From a checkpoint of a small transformer trained on Wikipedia: vocabulary 6069.
Each number is 200 + 40 x the weight over the matrix's rms, rounded and kept within 0 to 999. Layers, rows and columns count from 0.

# layer 4 MLP down (transposed), 384x96, rms 0.215, rows 3-39, columns 0-95
251,109,197,111,205,126,221,143,162,243,254,285,253,234,218,179,257,214,219,164,176,175,127,179,290,166,190,180,260,243,242,168,253,169,230,270,207,205,202,151,258,180,214,120,241,204,127,183,166,272,177,182,206,236,197,130,178,183,197,203,138,165,248,194,212,189,266,232,220,216,158,195,175,214,190,201,146,200,248,209,208,203,188,226,132,131,163,265,159,278,130,177,129,311,186,284
203,152,240,136,223,73,265,187,220,204,138,279,166,109,163,98,221,178,243,286,187,143,220,198,260,179,242,190,177,125,243,185,157,232,243,292,194,91,227,211,161,216,200,161,181,224,109,220,263,278,223,207,100,195,229,228,238,218,304,194,239,325,147,238,267,202,156,228,245,183,212,194,239,156,170,192,185,185,252,182,258,204,228,165,226,57,161,162,145,229,158,239,115,265,223,227
189,197,210,190,161,223,226,181,238,215,157,179,200,273,185,167,246,218,197,179,275,203,237,243,184,207,212,271,193,229,229,165,170,161,183,229,203,188,185,198,181,118,199,231,177,203,239,228,161,199,222,219,205,158,246,123,163,177,207,192,175,251,205,210,153,181,219,186,219,241,147,190,167,213,194,192,181,234,198,208,217,190,200,210,206,183,102,236,183,224,181,232,274,147,196,207
153,198,174,242,202,240,223,156,177,172,180,205,209,184,209,201,212,208,208,200,149,166,150,215,190,154,223,262,168,189,238,191,181,212,212,239,238,201,167,145,192,213,221,229,236,242,232,246,231,231,191,208,219,173,207,202,201,231,262,226,154,200,211,160,193,194,181,237,213,190,228,214,231,187,207,200,177,250,158,227,177,193,159,230,219,204,89,221,188,178,170,165,191,134,193,187
260,116,286,203,79,244,176,69,214,144,134,231,275,154,210,122,254,193,257,128,158,233,198,152,238,220,241,155,243,191,263,171,182,251,217,165,244,192,179,171,205,279,260,243,205,207,129,201,244,189,206,205,213,197,200,200,148,190,224,163,183,249,218,197,241,292,231,226,163,188,275,176,166,239,199,282,314,185,114,198,216,214,140,147,149,230,220,140,280,164,190,258,164,223,127,159
264,309,234,231,213,176,212,184,237,251,177,178,206,143,304,184,165,101,185,230,254,199,178,169,265,134,173,210,221,229,256,241,185,127,179,162,255,146,181,209,131,245,211,133,191,108,218,272,253,235,165,199,215,174,231,234,196,131,253,202,210,258,179,175,145,260,299,143,162,188,261,177,219,181,218,190,156,188,221,175,118,194,64,238,190,128,174,256,243,178,262,153,203,224,172,224
191,253,165,169,186,171,236,228,156,277,206,163,282,281,171,159,219,202,265,198,160,202,200,148,235,189,163,239,289,191,250,135,231,166,222,214,200,205,175,174,231,222,186,193,201,192,170,227,200,117,145,189,119,164,123,174,229,150,224,158,168,201,188,147,209,220,147,227,208,188,130,228,295,211,139,141,305,185,156,149,191,242,200,245,214,222,264,215,214,169,282,192,224,239,324,214
262,252,158,194,170,147,221,222,307,244,222,180,145,230,224,152,163,142,217,197,164,209,184,176,136,233,145,296,140,229,160,271,206,220,189,195,152,199,202,142,192,176,208,256,258,219,190,275,198,182,221,213,206,175,223,155,263,167,230,187,136,222,138,219,196,155,116,195,135,271,143,223,212,262,247,180,198,209,211,222,133,174,205,208,212,236,233,191,265,172,149,170,191,189,197,249
186,210,275,239,243,143,215,202,213,228,202,179,244,191,245,156,234,171,153,158,216,208,151,256,212,210,147,182,203,183,207,214,185,191,233,206,194,209,178,218,189,218,222,186,202,236,137,209,193,204,224,214,214,202,193,116,220,218,225,201,139,141,226,203,219,211,226,136,226,262,185,186,190,234,215,154,191,272,171,198,192,202,147,182,206,260,112,185,218,195,144,243,186,229,211,200
164,233,242,75,278,201,214,197,203,145,226,168,220,169,169,148,180,224,297,172,117,217,179,217,239,168,175,223,148,203,161,146,191,203,180,224,315,170,306,183,228,220,164,194,132,184,239,146,239,191,244,203,159,252,236,148,297,231,267,218,222,216,82,218,222,215,156,206,142,125,257,200,210,227,181,253,207,214,256,197,268,117,170,198,133,228,211,174,187,231,186,180,163,160,239,282
274,209,210,137,212,166,132,210,169,129,232,281,159,150,198,175,164,192,194,151,143,203,235,187,253,230,233,162,101,162,153,238,252,224,198,241,257,204,145,109,219,211,237,196,156,205,185,203,173,328,188,212,205,212,235,273,248,177,246,158,247,154,175,196,125,219,245,150,236,204,176,119,297,117,250,240,306,296,231,120,217,220,203,194,166,172,275,188,97,210,254,190,219,205,163,218
213,209,211,177,211,256,173,168,189,133,239,194,184,210,190,222,232,224,236,209,222,235,236,174,182,159,192,215,157,163,174,180,193,127,220,203,209,161,167,213,257,179,220,207,203,152,206,170,174,222,221,212,191,170,216,195,212,188,327,197,173,241,246,191,202,236,196,253,175,246,238,191,199,231,217,162,206,272,81,163,114,137,187,167,191,185,234,167,255,179,219,192,203,213,197,231
249,164,158,206,209,194,142,158,174,176,155,228,206,174,180,194,240,180,204,225,262,174,226,182,272,235,216,245,218,212,136,245,235,168,194,210,180,174,173,128,222,326,157,233,191,172,169,208,181,179,206,215,279,233,154,187,182,235,240,174,237,149,170,155,209,247,244,170,170,170,224,226,158,198,229,188,192,233,176,180,109,178,189,218,168,329,215,174,213,199,232,128,255,203,228,232
283,133,240,253,145,180,246,222,260,178,188,164,162,197,193,126,198,164,205,226,223,217,204,234,188,228,182,210,190,181,198,192,137,245,215,218,194,161,232,196,156,232,105,270,241,201,227,155,235,182,176,174,188,167,188,170,199,226,263,231,188,250,175,221,237,209,97,183,166,237,178,188,169,174,228,229,259,191,224,184,165,231,176,188,220,302,153,175,252,144,239,204,243,177,207,161
143,258,160,226,223,109,150,148,154,191,234,294,169,178,250,190,208,210,194,250,217,165,244,204,124,170,212,322,116,221,83,125,241,234,163,204,262,112,200,235,156,153,206,139,213,179,197,215,184,219,211,245,186,210,270,275,215,101,219,172,177,255,168,275,209,142,201,248,143,143,344,185,229,132,127,218,314,205,260,202,332,270,184,206,249,211,116,151,108,254,203,283,125,108,230,237
238,179,248,253,198,236,175,142,164,207,233,266,230,223,123,229,224,188,227,217,167,165,237,201,246,243,180,207,261,152,187,205,175,151,167,211,186,230,149,176,235,193,192,181,226,153,186,287,227,219,160,214,197,156,219,227,248,193,192,269,220,224,197,205,157,167,166,200,203,140,232,172,247,214,178,204,186,174,180,145,178,287,206,161,199,209,170,170,222,179,201,191,148,189,181,199
176,171,128,199,159,215,174,183,109,232,218,182,251,275,214,222,252,203,197,197,245,228,193,188,171,226,181,252,192,196,136,163,194,225,209,171,151,169,262,135,213,126,210,201,182,208,245,189,279,215,234,198,175,144,175,262,242,220,176,209,219,218,130,204,212,204,215,232,220,217,169,208,209,215,185,212,198,146,223,203,147,210,209,212,264,193,218,133,162,220,158,230,209,194,239,173
203,119,224,218,250,290,257,212,166,267,142,265,100,215,186,206,262,183,261,207,122,157,285,219,222,156,184,203,161,194,188,254,161,260,220,153,207,168,76,247,188,266,235,106,210,179,171,196,184,188,132,209,97,269,235,177,176,255,238,160,211,227,189,246,297,153,246,192,271,180,220,258,218,178,147,211,234,231,194,58,195,134,167,156,147,161,247,243,366,217,150,229,196,165,174,235
192,195,189,162,191,250,137,194,180,229,225,269,210,181,212,255,138,173,196,191,244,229,213,201,185,151,255,195,223,237,192,178,204,258,223,153,261,174,201,167,262,183,221,166,234,205,225,188,131,196,156,178,207,220,168,211,220,209,275,214,202,139,203,172,281,204,207,167,192,158,199,236,234,130,172,187,185,243,159,204,184,231,219,236,191,184,118,226,209,210,177,166,202,248,199,144
198,210,180,198,231,175,214,233,268,175,199,246,142,210,214,164,168,237,233,232,252,207,240,180,186,153,159,161,233,232,140,206,245,136,208,205,198,232,158,205,224,178,140,212,205,119,201,161,122,145,243,213,258,162,240,187,193,220,205,220,161,233,182,181,194,205,209,216,177,193,173,206,171,213,211,189,203,160,190,239,171,170,157,281,225,328,136,245,247,120,217,191,198,255,295,164
175,285,163,157,173,279,255,237,190,199,146,189,177,147,175,180,183,210,249,170,228,164,238,186,175,143,232,272,221,168,183,230,263,241,201,254,227,188,263,190,153,171,212,228,153,187,230,190,193,205,182,221,192,150,226,203,222,197,265,221,166,269,240,176,170,216,178,144,131,171,236,217,232,183,245,144,205,161,172,193,220,154,244,175,257,250,153,184,248,187,131,186,215,174,234,174
148,204,156,209,198,233,223,166,249,113,198,167,253,244,135,125,195,250,234,201,213,185,209,197,217,187,133,210,236,173,256,227,145,204,157,201,299,213,222,260,189,209,235,226,156,199,166,256,217,182,230,181,232,183,231,159,224,215,234,193,165,157,220,199,185,219,215,184,215,166,191,209,215,191,200,169,196,212,226,280,174,181,210,215,214,201,156,163,263,157,165,200,247,233,150,134
136,212,186,284,157,207,207,277,248,233,261,247,169,246,224,209,228,144,106,192,211,224,302,102,178,146,116,267,282,229,210,211,173,255,181,217,127,179,118,243,154,100,104,132,246,158,174,280,255,203,197,207,212,216,174,224,256,119,265,228,124,215,223,243,201,261,247,152,118,166,269,276,205,190,199,186,273,204,292,272,105,234,219,185,145,64,213,239,208,122,279,209,253,177,75,145
227,181,208,143,176,200,179,210,177,170,151,188,202,196,199,194,182,141,173,211,213,200,249,186,240,228,196,227,226,169,104,216,181,196,203,171,191,194,179,153,185,204,172,218,191,206,237,175,210,185,224,234,198,229,184,218,221,204,193,221,201,156,188,136,217,235,230,207,194,206,213,242,168,186,262,169,210,234,201,203,235,117,218,205,209,209,186,217,229,270,242,239,164,190,200,225
223,183,270,178,238,211,187,248,165,219,192,215,257,161,201,249,151,185,278,258,225,133,251,239,248,128,156,280,138,169,199,176,118,221,175,197,216,247,258,155,128,326,187,277,208,184,196,147,212,237,209,200,180,196,179,154,167,229,228,204,168,193,278,258,221,210,194,205,165,122,158,191,214,190,142,157,259,249,164,163,257,189,201,96,206,190,214,225,167,114,231,230,142,209,202,201
172,176,250,197,183,189,192,230,180,170,185,242,176,219,241,190,198,163,276,204,190,208,253,196,232,242,167,216,237,210,227,196,231,237,168,226,267,202,219,200,172,205,215,180,213,192,185,166,187,205,224,199,189,245,147,226,185,143,234,178,149,166,145,207,147,189,192,237,159,232,220,200,144,165,165,235,222,235,201,233,246,164,201,228,193,150,194,171,168,198,199,192,197,206,198,196
241,171,78,154,149,255,199,154,201,170,168,193,256,143,264,237,235,216,225,215,165,211,248,196,201,251,208,175,185,240,197,221,136,162,195,168,292,206,158,210,236,258,191,192,224,247,132,208,277,200,144,255,169,289,280,219,196,243,190,263,200,182,203,216,233,109,203,203,282,182,209,197,179,271,220,276,246,239,164,71,128,119,148,206,168,236,221,183,158,242,142,144,223,166,151,164
225,184,181,231,198,229,181,176,179,198,271,172,227,126,157,178,186,184,176,178,223,169,195,164,171,164,203,255,247,212,160,219,215,211,181,222,173,180,236,224,211,184,216,215,213,253,220,200,148,141,204,203,260,242,206,197,129,193,189,271,132,231,188,286,197,242,177,149,232,255,219,186,181,272,167,235,125,174,215,261,175,152,174,214,234,277,137,200,201,175,189,165,179,251,231,196
144,126,116,184,143,239,219,193,245,259,158,180,213,235,201,183,182,224,173,152,158,139,192,255,234,178,133,233,179,211,224,126,140,253,246,124,215,180,154,210,103,159,124,238,182,152,162,259,266,248,215,284,216,149,265,143,225,248,238,202,238,208,135,184,203,181,211,217,222,136,216,254,254,195,191,250,323,274,220,170,169,219,217,143,220,157,216,204,253,193,160,273,189,296,152,230
187,246,210,185,148,252,233,173,174,192,162,312,183,182,219,220,249,203,227,217,154,178,115,216,186,166,171,108,224,189,244,246,222,208,270,277,162,221,184,251,207,226,214,206,233,163,201,148,188,196,210,212,215,156,234,211,177,180,196,197,248,221,168,218,174,152,228,199,225,247,226,191,202,210,213,228,233,242,177,208,149,164,161,179,193,148,207,214,179,133,217,219,168,123,218,181
191,128,208,226,165,202,285,211,148,257,134,201,184,191,232,161,151,215,241,125,182,246,187,201,165,323,143,246,244,166,260,192,240,118,183,169,212,173,204,313,115,230,167,205,219,172,200,209,136,236,196,143,224,229,209,214,128,227,151,183,178,232,221,223,127,245,203,215,243,178,312,143,221,244,256,178,182,218,192,140,218,197,146,281,183,217,177,197,188,219,211,110,206,316,210,212
135,188,235,184,206,187,185,184,183,259,212,198,184,228,196,182,189,193,208,222,196,166,174,223,202,160,213,211,215,254,250,225,216,217,191,170,191,196,214,207,179,201,219,176,147,212,186,179,119,204,192,208,294,150,211,177,194,232,241,151,214,187,215,186,173,210,199,207,175,193,195,174,212,172,201,175,196,232,207,211,185,207,241,239,238,256,34,206,195,203,238,234,207,195,230,188
228,185,255,167,209,247,201,196,172,240,296,251,168,167,113,240,208,253,210,151,164,232,223,164,152,207,255,192,228,165,183,197,211,205,214,208,173,141,252,194,196,214,200,219,194,248,156,233,239,193,232,192,255,126,184,241,204,185,231,124,197,213,171,225,246,229,157,206,121,140,191,195,189,214,209,219,183,153,204,167,202,257,160,223,199,208,150,137,201,244,173,221,168,269,142,262
147,212,81,156,268,146,258,122,232,131,311,209,201,43,232,149,184,143,282,155,140,325,121,230,284,292,157,227,305,192,169,137,131,226,187,247,283,237,271,197,246,267,74,160,215,117,227,151,190,221,232,145,80,216,257,218,188,138,131,129,238,229,224,175,362,206,211,124,253,250,51,211,226,235,156,256,264,162,203,148,184,261,184,140,232,166,270,226,247,200,253,210,284,162,210,265
221,225,327,157,195,178,218,229,233,255,314,314,201,125,207,219,188,221,282,234,112,122,177,165,169,266,137,200,265,101,198,234,132,174,188,299,243,244,261,208,200,261,202,171,166,156,225,308,310,235,123,188,31,117,109,198,189,205,197,99,255,153,200,322,110,238,209,100,130,173,174,270,247,260,172,156,227,243,118,196,219,284,242,166,239,127,318,154,162,138,185,222,117,290,88,121
210,275,182,264,232,179,241,137,167,179,217,162,230,268,184,175,149,264,239,179,233,215,243,241,181,170,183,251,159,239,195,227,177,231,123,217,247,191,223,183,215,190,150,213,152,210,200,209,161,147,142,183,204,198,236,214,221,245,200,209,177,206,179,220,152,233,167,135,236,206,193,162,248,204,165,177,160,237,172,191,258,181,222,239,223,206,151,167,164,167,204,182,171,199,233,216
223,202,216,161,269,160,143,225,258,189,196,244,213,153,134,188,319,207,175,215,167,164,147,192,223,205,143,226,229,166,169,249,197,202,188,301,279,203,257,255,184,235,125,190,189,155,174,205,202,231,201,185,204,203,205,149,203,190,158,217,161,187,270,228,181,260,198,156,146,266,183,231,218,208,197,137,171,196,234,237,232,212,205,202,143,188,123,188,154,213,152,207,195,286,169,210
# layer 4 MLP up, 384x96, rms 0.23, rows 4-39, columns 0-95
170,200,166,235,92,170,196,261,249,133,157,259,288,196,161,165,160,245,197,218,89,133,236,292,162,162,299,190,232,193,129,125,179,183,175,270,239,323,226,137,165,227,182,257,232,222,243,256,167,201,205,141,123,224,266,208,178,262,187,133,233,272,284,266,314,228,196,163,193,220,154,174,198,164,121,194,124,264,221,122,232,176,139,245,174,159,231,151,190,176,201,227,143,204,159,181
224,182,174,224,172,114,226,223,170,238,232,206,191,173,221,229,135,175,218,225,189,221,164,181,203,103,221,128,241,209,169,201,182,209,216,177,203,185,235,269,215,187,184,220,227,167,173,230,246,169,237,150,198,244,220,210,222,221,191,200,210,173,211,220,258,154,148,173,191,228,186,215,230,175,250,198,184,188,242,206,216,178,183,208,201,236,197,187,194,233,232,136,217,191,226,150
168,206,248,218,219,108,185,202,257,178,206,202,203,226,196,173,191,168,190,201,154,221,171,200,160,166,184,205,160,269,178,220,155,160,178,162,209,201,191,223,162,171,204,226,220,208,223,150,228,210,225,127,191,187,171,227,244,210,215,166,209,202,261,209,222,229,168,241,198,177,195,189,210,252,275,231,223,149,236,192,210,211,229,208,147,246,213,179,203,178,215,226,258,181,163,179
275,280,228,183,122,240,148,208,246,165,171,197,266,133,247,271,192,186,216,183,181,239,137,276,172,287,157,170,256,163,177,112,226,209,167,168,184,221,159,185,200,160,251,158,154,241,229,153,222,155,167,206,147,285,256,115,283,248,173,145,211,201,211,277,210,221,220,235,201,236,179,245,200,168,177,164,169,160,149,198,221,267,272,196,136,319,264,206,178,173,236,139,180,168,220,160
193,175,213,128,126,236,178,286,214,167,205,250,298,144,219,245,156,205,115,209,161,227,146,268,148,168,223,224,210,202,144,196,196,195,160,191,346,249,243,228,136,244,287,193,119,167,217,317,185,226,212,160,132,207,206,217,125,157,158,176,218,159,211,223,256,164,277,221,168,222,133,164,245,214,208,146,236,234,214,210,197,255,181,279,174,184,225,187,191,111,235,227,194,190,169,149
178,225,175,262,135,153,269,200,154,153,253,249,243,221,152,227,84,146,228,202,265,226,149,184,166,195,207,132,236,208,171,238,173,152,189,267,230,159,163,272,215,239,211,137,185,185,208,238,202,192,182,143,145,181,234,194,165,178,150,162,195,177,165,214,210,228,285,199,211,135,123,173,239,213,170,188,268,218,228,188,223,234,194,178,236,213,226,276,162,157,141,259,199,173,221,200
183,131,235,232,175,161,221,201,139,151,170,199,212,215,243,200,203,199,208,190,138,209,273,176,216,155,191,203,227,173,211,140,129,274,166,183,190,167,165,208,249,141,270,163,132,199,172,219,225,241,238,153,162,167,172,212,208,229,244,207,144,181,192,295,194,231,218,172,251,208,149,144,220,159,163,261,227,188,236,230,213,242,215,235,176,248,264,239,220,107,184,184,262,176,206,155
219,221,194,180,179,198,216,177,209,191,221,238,173,146,208,216,186,187,195,226,195,173,138,168,206,184,243,220,211,266,128,197,244,262,215,147,234,230,252,239,197,188,118,161,264,197,189,189,146,234,243,124,189,174,224,205,200,213,123,210,187,201,248,211,243,177,179,208,192,169,214,224,177,208,221,240,133,138,204,151,229,140,169,222,200,204,209,159,205,163,224,128,215,187,207,199
196,206,167,248,160,287,192,163,120,175,159,241,119,206,205,153,200,204,206,204,125,91,198,239,138,255,233,202,274,244,119,96,157,154,139,170,171,217,260,249,170,131,211,127,246,202,182,211,215,195,251,269,153,142,230,215,237,190,209,179,224,132,220,213,283,196,276,250,245,191,153,161,216,218,182,216,270,193,150,236,221,195,168,253,220,308,246,207,222,191,272,192,226,164,208,203
310,278,200,185,235,209,114,252,170,186,218,226,184,177,209,186,213,230,191,151,170,155,215,207,213,172,150,208,227,256,108,261,148,197,115,266,241,253,222,217,176,150,213,257,154,205,196,174,230,288,249,195,159,132,208,219,227,172,190,116,196,196,219,221,253,119,264,142,210,156,138,176,171,158,289,206,247,187,150,196,336,215,227,214,127,199,215,154,200,224,115,213,229,223,266,248
223,216,190,240,170,156,241,171,209,194,159,224,159,129,252,207,214,198,200,205,184,248,215,236,180,199,174,194,245,225,170,232,186,273,163,194,181,210,191,210,147,187,227,183,190,271,169,176,220,202,205,204,205,220,180,193,122,215,149,175,211,191,202,220,197,188,210,218,194,158,174,221,166,184,207,209,220,184,220,243,314,228,148,174,154,239,193,224,85,192,177,217,199,195,242,204
183,206,216,118,89,172,169,209,214,187,216,190,164,275,209,117,142,158,200,287,251,277,234,234,216,246,241,177,220,147,197,175,179,197,236,189,232,255,234,188,153,142,198,210,214,109,217,190,240,182,243,229,154,244,215,248,271,222,232,232,194,167,212,142,254,210,129,198,226,193,265,264,184,235,202,156,156,235,229,188,210,175,223,220,251,228,244,160,238,148,144,199,178,190,163,150
224,211,160,173,150,244,242,246,179,196,203,255,169,189,306,236,218,207,206,170,228,231,212,226,180,123,123,218,205,253,205,157,247,177,222,166,209,248,202,256,148,185,245,208,196,177,213,210,159,228,262,222,179,148,251,270,199,186,157,153,238,152,159,186,235,186,252,98,184,157,148,169,150,203,193,160,230,225,142,128,243,188,220,186,210,193,226,175,211,201,152,185,208,179,295,145
133,196,137,224,164,180,134,164,135,141,100,259,192,223,183,174,156,128,165,189,192,255,282,135,128,179,196,258,294,228,163,210,201,181,248,228,253,198,233,143,171,187,237,204,170,107,197,254,223,239,264,144,213,198,221,206,257,282,258,149,272,87,177,222,212,187,252,146,252,256,123,225,134,213,197,201,216,231,134,229,255,225,188,244,188,241,252,173,187,65,244,231,181,137,183,269
238,178,248,189,248,180,172,183,180,207,255,247,110,188,233,165,183,186,119,209,177,208,112,200,195,181,231,180,257,196,187,154,221,170,164,234,272,214,181,218,262,173,236,263,168,220,228,269,208,270,147,153,156,212,212,163,230,142,173,208,190,214,257,218,160,189,215,173,167,289,185,132,236,157,180,273,136,183,185,208,203,151,225,224,139,232,245,202,228,144,239,205,183,194,176,241
177,192,166,229,196,150,165,140,132,198,224,189,218,237,183,182,180,200,185,176,213,222,196,234,151,186,141,224,114,170,146,233,198,145,255,170,219,266,191,202,149,187,126,154,226,152,205,260,187,266,202,180,213,220,220,186,247,280,210,212,262,180,199,276,222,221,203,208,257,162,165,233,181,213,185,245,203,228,217,135,201,218,185,182,191,184,238,129,220,198,200,160,297,186,223,224
150,211,133,262,186,137,204,204,198,163,121,178,189,165,176,196,195,214,202,263,145,230,197,189,194,173,190,242,173,225,156,128,157,195,155,295,242,158,151,217,153,242,138,217,221,216,172,167,178,161,243,208,150,215,263,314,177,226,164,221,179,193,245,192,183,121,253,229,226,266,233,234,233,233,281,284,224,200,173,131,303,212,290,222,162,156,226,238,92,185,159,184,269,96,156,174
145,187,205,232,180,159,220,250,155,192,135,233,218,177,248,201,199,180,155,239,162,237,189,241,201,140,212,140,245,187,185,207,154,134,208,214,175,212,252,179,214,222,253,175,205,155,222,123,217,242,185,195,187,209,260,161,166,165,167,197,258,154,222,271,184,136,205,203,180,223,147,217,170,201,180,259,153,240,250,200,222,201,213,226,213,184,231,163,217,179,240,177,223,164,137,167
105,150,163,130,175,213,199,156,207,213,244,239,223,132,217,146,183,205,141,225,164,206,153,260,199,148,178,199,180,227,150,222,177,297,162,189,233,220,211,185,297,190,178,178,129,164,191,232,203,265,204,189,172,195,230,239,249,180,172,216,207,223,197,201,219,216,199,184,198,160,183,207,272,140,156,270,230,260,248,207,236,292,251,231,206,183,215,283,170,211,135,163,203,134,175,206
250,202,229,225,188,188,232,185,232,170,218,164,177,200,181,178,163,258,153,205,174,182,170,301,158,152,260,190,287,260,180,151,176,197,185,215,220,187,211,191,163,196,228,174,304,190,265,166,213,271,201,172,167,164,211,205,192,248,183,128,146,154,151,200,246,160,288,195,198,249,218,215,241,173,173,145,162,265,178,164,202,272,194,180,266,236,227,201,204,195,208,193,222,147,198,207
247,213,181,213,168,170,180,189,184,284,169,188,131,185,221,227,178,135,162,205,151,222,206,243,195,182,239,180,214,189,199,137,219,213,182,201,157,216,215,190,254,213,130,267,299,214,188,171,245,203,131,185,152,198,220,233,220,217,182,183,182,200,207,120,213,168,148,262,256,183,196,222,211,182,215,244,171,165,155,224,243,216,139,180,152,229,211,246,251,224,228,190,211,208,286,172
170,233,139,211,202,206,241,270,121,268,168,234,200,215,232,260,142,169,178,219,220,218,241,171,177,135,69,247,159,266,111,242,134,135,211,229,252,287,268,261,256,195,165,177,268,61,217,173,138,265,183,136,124,219,197,269,139,155,222,216,261,207,216,310,259,253,282,141,165,188,175,193,209,268,178,35,277,197,220,194,225,206,120,313,213,184,251,136,181,136,195,165,255,166,168,146
194,223,182,215,247,226,205,213,193,175,181,208,187,197,188,224,213,230,183,180,153,181,170,198,184,138,236,154,124,218,254,243,214,214,224,214,208,204,192,253,219,208,255,211,245,192,179,183,201,237,198,179,217,216,210,165,154,190,203,166,208,174,192,238,207,230,220,183,205,173,200,150,218,213,176,243,220,178,181,197,216,249,202,191,224,214,183,174,161,149,146,167,246,200,197,207
138,145,242,225,258,216,242,192,149,110,69,176,221,206,255,215,173,220,189,256,171,160,262,254,140,236,133,214,243,157,145,305,183,196,172,232,218,180,168,246,162,169,199,252,198,240,148,247,255,250,251,164,154,160,145,190,119,198,235,201,154,203,223,266,157,172,246,183,196,212,276,203,199,134,160,198,216,231,169,226,291,193,208,231,175,233,248,216,176,129,175,243,280,168,195,173
241,164,226,254,206,169,211,163,185,243,222,194,203,208,187,232,163,259,173,160,167,222,158,228,174,207,191,141,207,174,179,161,256,146,177,252,173,189,179,176,199,213,155,225,271,158,253,226,257,152,187,202,166,230,221,186,180,195,240,168,213,162,238,215,250,170,237,202,254,194,213,282,210,197,236,192,176,195,209,193,195,206,162,192,177,203,204,256,199,178,182,197,172,192,246,191
109,181,216,159,166,197,169,222,173,124,156,284,173,221,271,151,184,158,176,233,172,185,192,276,179,239,250,212,233,142,197,212,183,171,254,226,239,208,134,221,254,198,225,167,187,148,181,165,181,175,177,168,153,218,221,168,200,308,250,191,187,220,269,246,192,175,240,248,242,256,60,242,318,208,226,273,175,233,196,140,231,244,200,271,184,203,218,152,230,194,183,243,146,143,223,180
209,103,224,128,245,212,120,195,165,192,162,261,192,203,219,200,181,222,199,224,138,219,237,181,219,135,234,189,242,200,177,235,184,234,218,171,231,264,239,181,259,202,270,172,159,169,209,192,214,221,192,119,180,187,193,220,183,183,213,197,228,205,202,242,180,246,221,277,190,142,192,206,215,171,168,270,237,204,216,213,176,182,244,186,180,210,232,150,242,117,184,166,192,205,115,179
233,169,196,266,168,111,86,261,194,128,164,251,252,212,198,262,201,171,120,263,182,139,190,296,98,231,159,181,270,182,143,135,201,224,206,145,220,224,146,193,240,151,186,287,87,207,185,221,233,247,190,191,163,238,168,100,201,210,245,163,232,233,235,194,250,218,193,194,265,147,174,237,247,149,207,200,220,183,197,175,271,216,181,296,205,145,230,181,181,156,188,198,265,225,184,175
179,185,177,223,205,255,156,261,211,179,223,217,227,211,169,222,175,224,189,147,241,176,263,230,264,198,225,283,155,216,183,223,168,174,202,216,271,177,233,197,216,155,182,224,229,132,240,175,180,156,139,241,184,221,181,252,193,195,223,174,200,175,171,219,240,228,228,197,190,159,199,203,179,164,188,160,160,191,149,207,190,200,222,200,142,218,241,219,209,135,155,217,143,188,191,195
220,165,240,212,156,212,213,224,165,119,202,287,171,203,256,262,149,140,202,137,181,215,198,232,174,215,191,296,216,142,247,161,180,196,192,150,270,263,241,263,117,177,231,222,259,159,199,250,169,212,158,137,156,293,221,240,235,222,155,130,174,166,254,266,216,174,112,214,183,216,186,240,250,176,170,233,196,230,214,181,239,164,185,247,141,323,213,154,183,107,175,237,171,196,223,197
224,247,127,245,196,204,239,200,197,183,188,160,166,149,172,186,197,226,187,193,184,211,186,172,229,157,180,204,179,159,189,196,229,177,161,262,205,203,171,172,201,251,156,262,296,223,237,164,264,157,217,195,200,235,237,240,188,159,189,191,180,193,182,249,199,205,171,157,225,246,218,180,185,237,182,203,155,117,198,178,204,169,195,194,159,224,235,170,207,189,216,182,230,208,239,185
162,197,209,186,242,135,123,224,191,220,170,195,251,245,188,180,250,235,147,246,186,227,215,249,190,158,201,239,236,190,247,204,140,142,206,250,250,179,200,300,209,168,203,205,164,149,134,172,226,240,295,189,204,175,230,240,219,252,182,130,264,153,183,193,164,193,190,200,125,147,172,155,177,252,225,197,216,180,182,215,258,263,219,199,146,232,232,145,191,186,163,205,172,174,228,279
241,205,204,231,260,135,197,259,171,90,166,185,252,242,262,210,162,177,232,187,254,259,248,212,218,175,123,247,271,173,185,103,119,278,160,230,202,222,257,245,186,137,256,242,175,194,151,247,214,253,104,137,157,188,226,210,236,208,211,167,131,160,196,209,196,150,321,181,146,254,184,170,191,168,219,181,126,167,179,120,247,257,260,202,240,304,242,227,202,162,182,200,140,136,221,241
117,200,209,246,186,215,243,251,253,193,191,247,302,142,224,223,239,229,171,225,227,147,98,154,86,214,140,184,270,266,165,195,143,223,186,204,212,186,286,242,164,172,186,171,260,191,245,178,327,101,142,196,95,262,225,242,180,225,252,138,167,204,187,253,170,245,297,203,160,215,140,136,275,227,285,133,113,136,172,214,197,192,133,213,150,246,271,195,241,196,151,155,144,164,225,188
243,171,189,276,218,237,169,229,202,200,143,251,123,173,280,211,181,244,125,187,204,206,278,241,218,251,163,219,204,239,143,140,194,200,209,231,234,277,163,202,221,247,252,212,262,170,215,186,155,211,172,154,194,142,222,187,223,247,154,153,167,205,187,211,237,155,261,231,197,165,190,185,124,178,178,181,272,176,138,184,209,239,171,144,187,200,194,162,222,213,163,239,162,130,210,264
215,167,165,159,172,217,187,108,182,197,211,237,133,235,303,172,160,202,196,210,163,216,240,249,195,228,224,245,144,165,174,168,117,192,200,190,201,286,144,224,212,183,302,200,196,245,237,228,200,243,243,170,144,166,190,269,214,215,241,213,223,252,153,274,214,232,224,264,231,195,198,141,181,174,272,180,207,170,163,110,178,182,124,270,198,163,233,244,181,221,219,150,249,135,228,148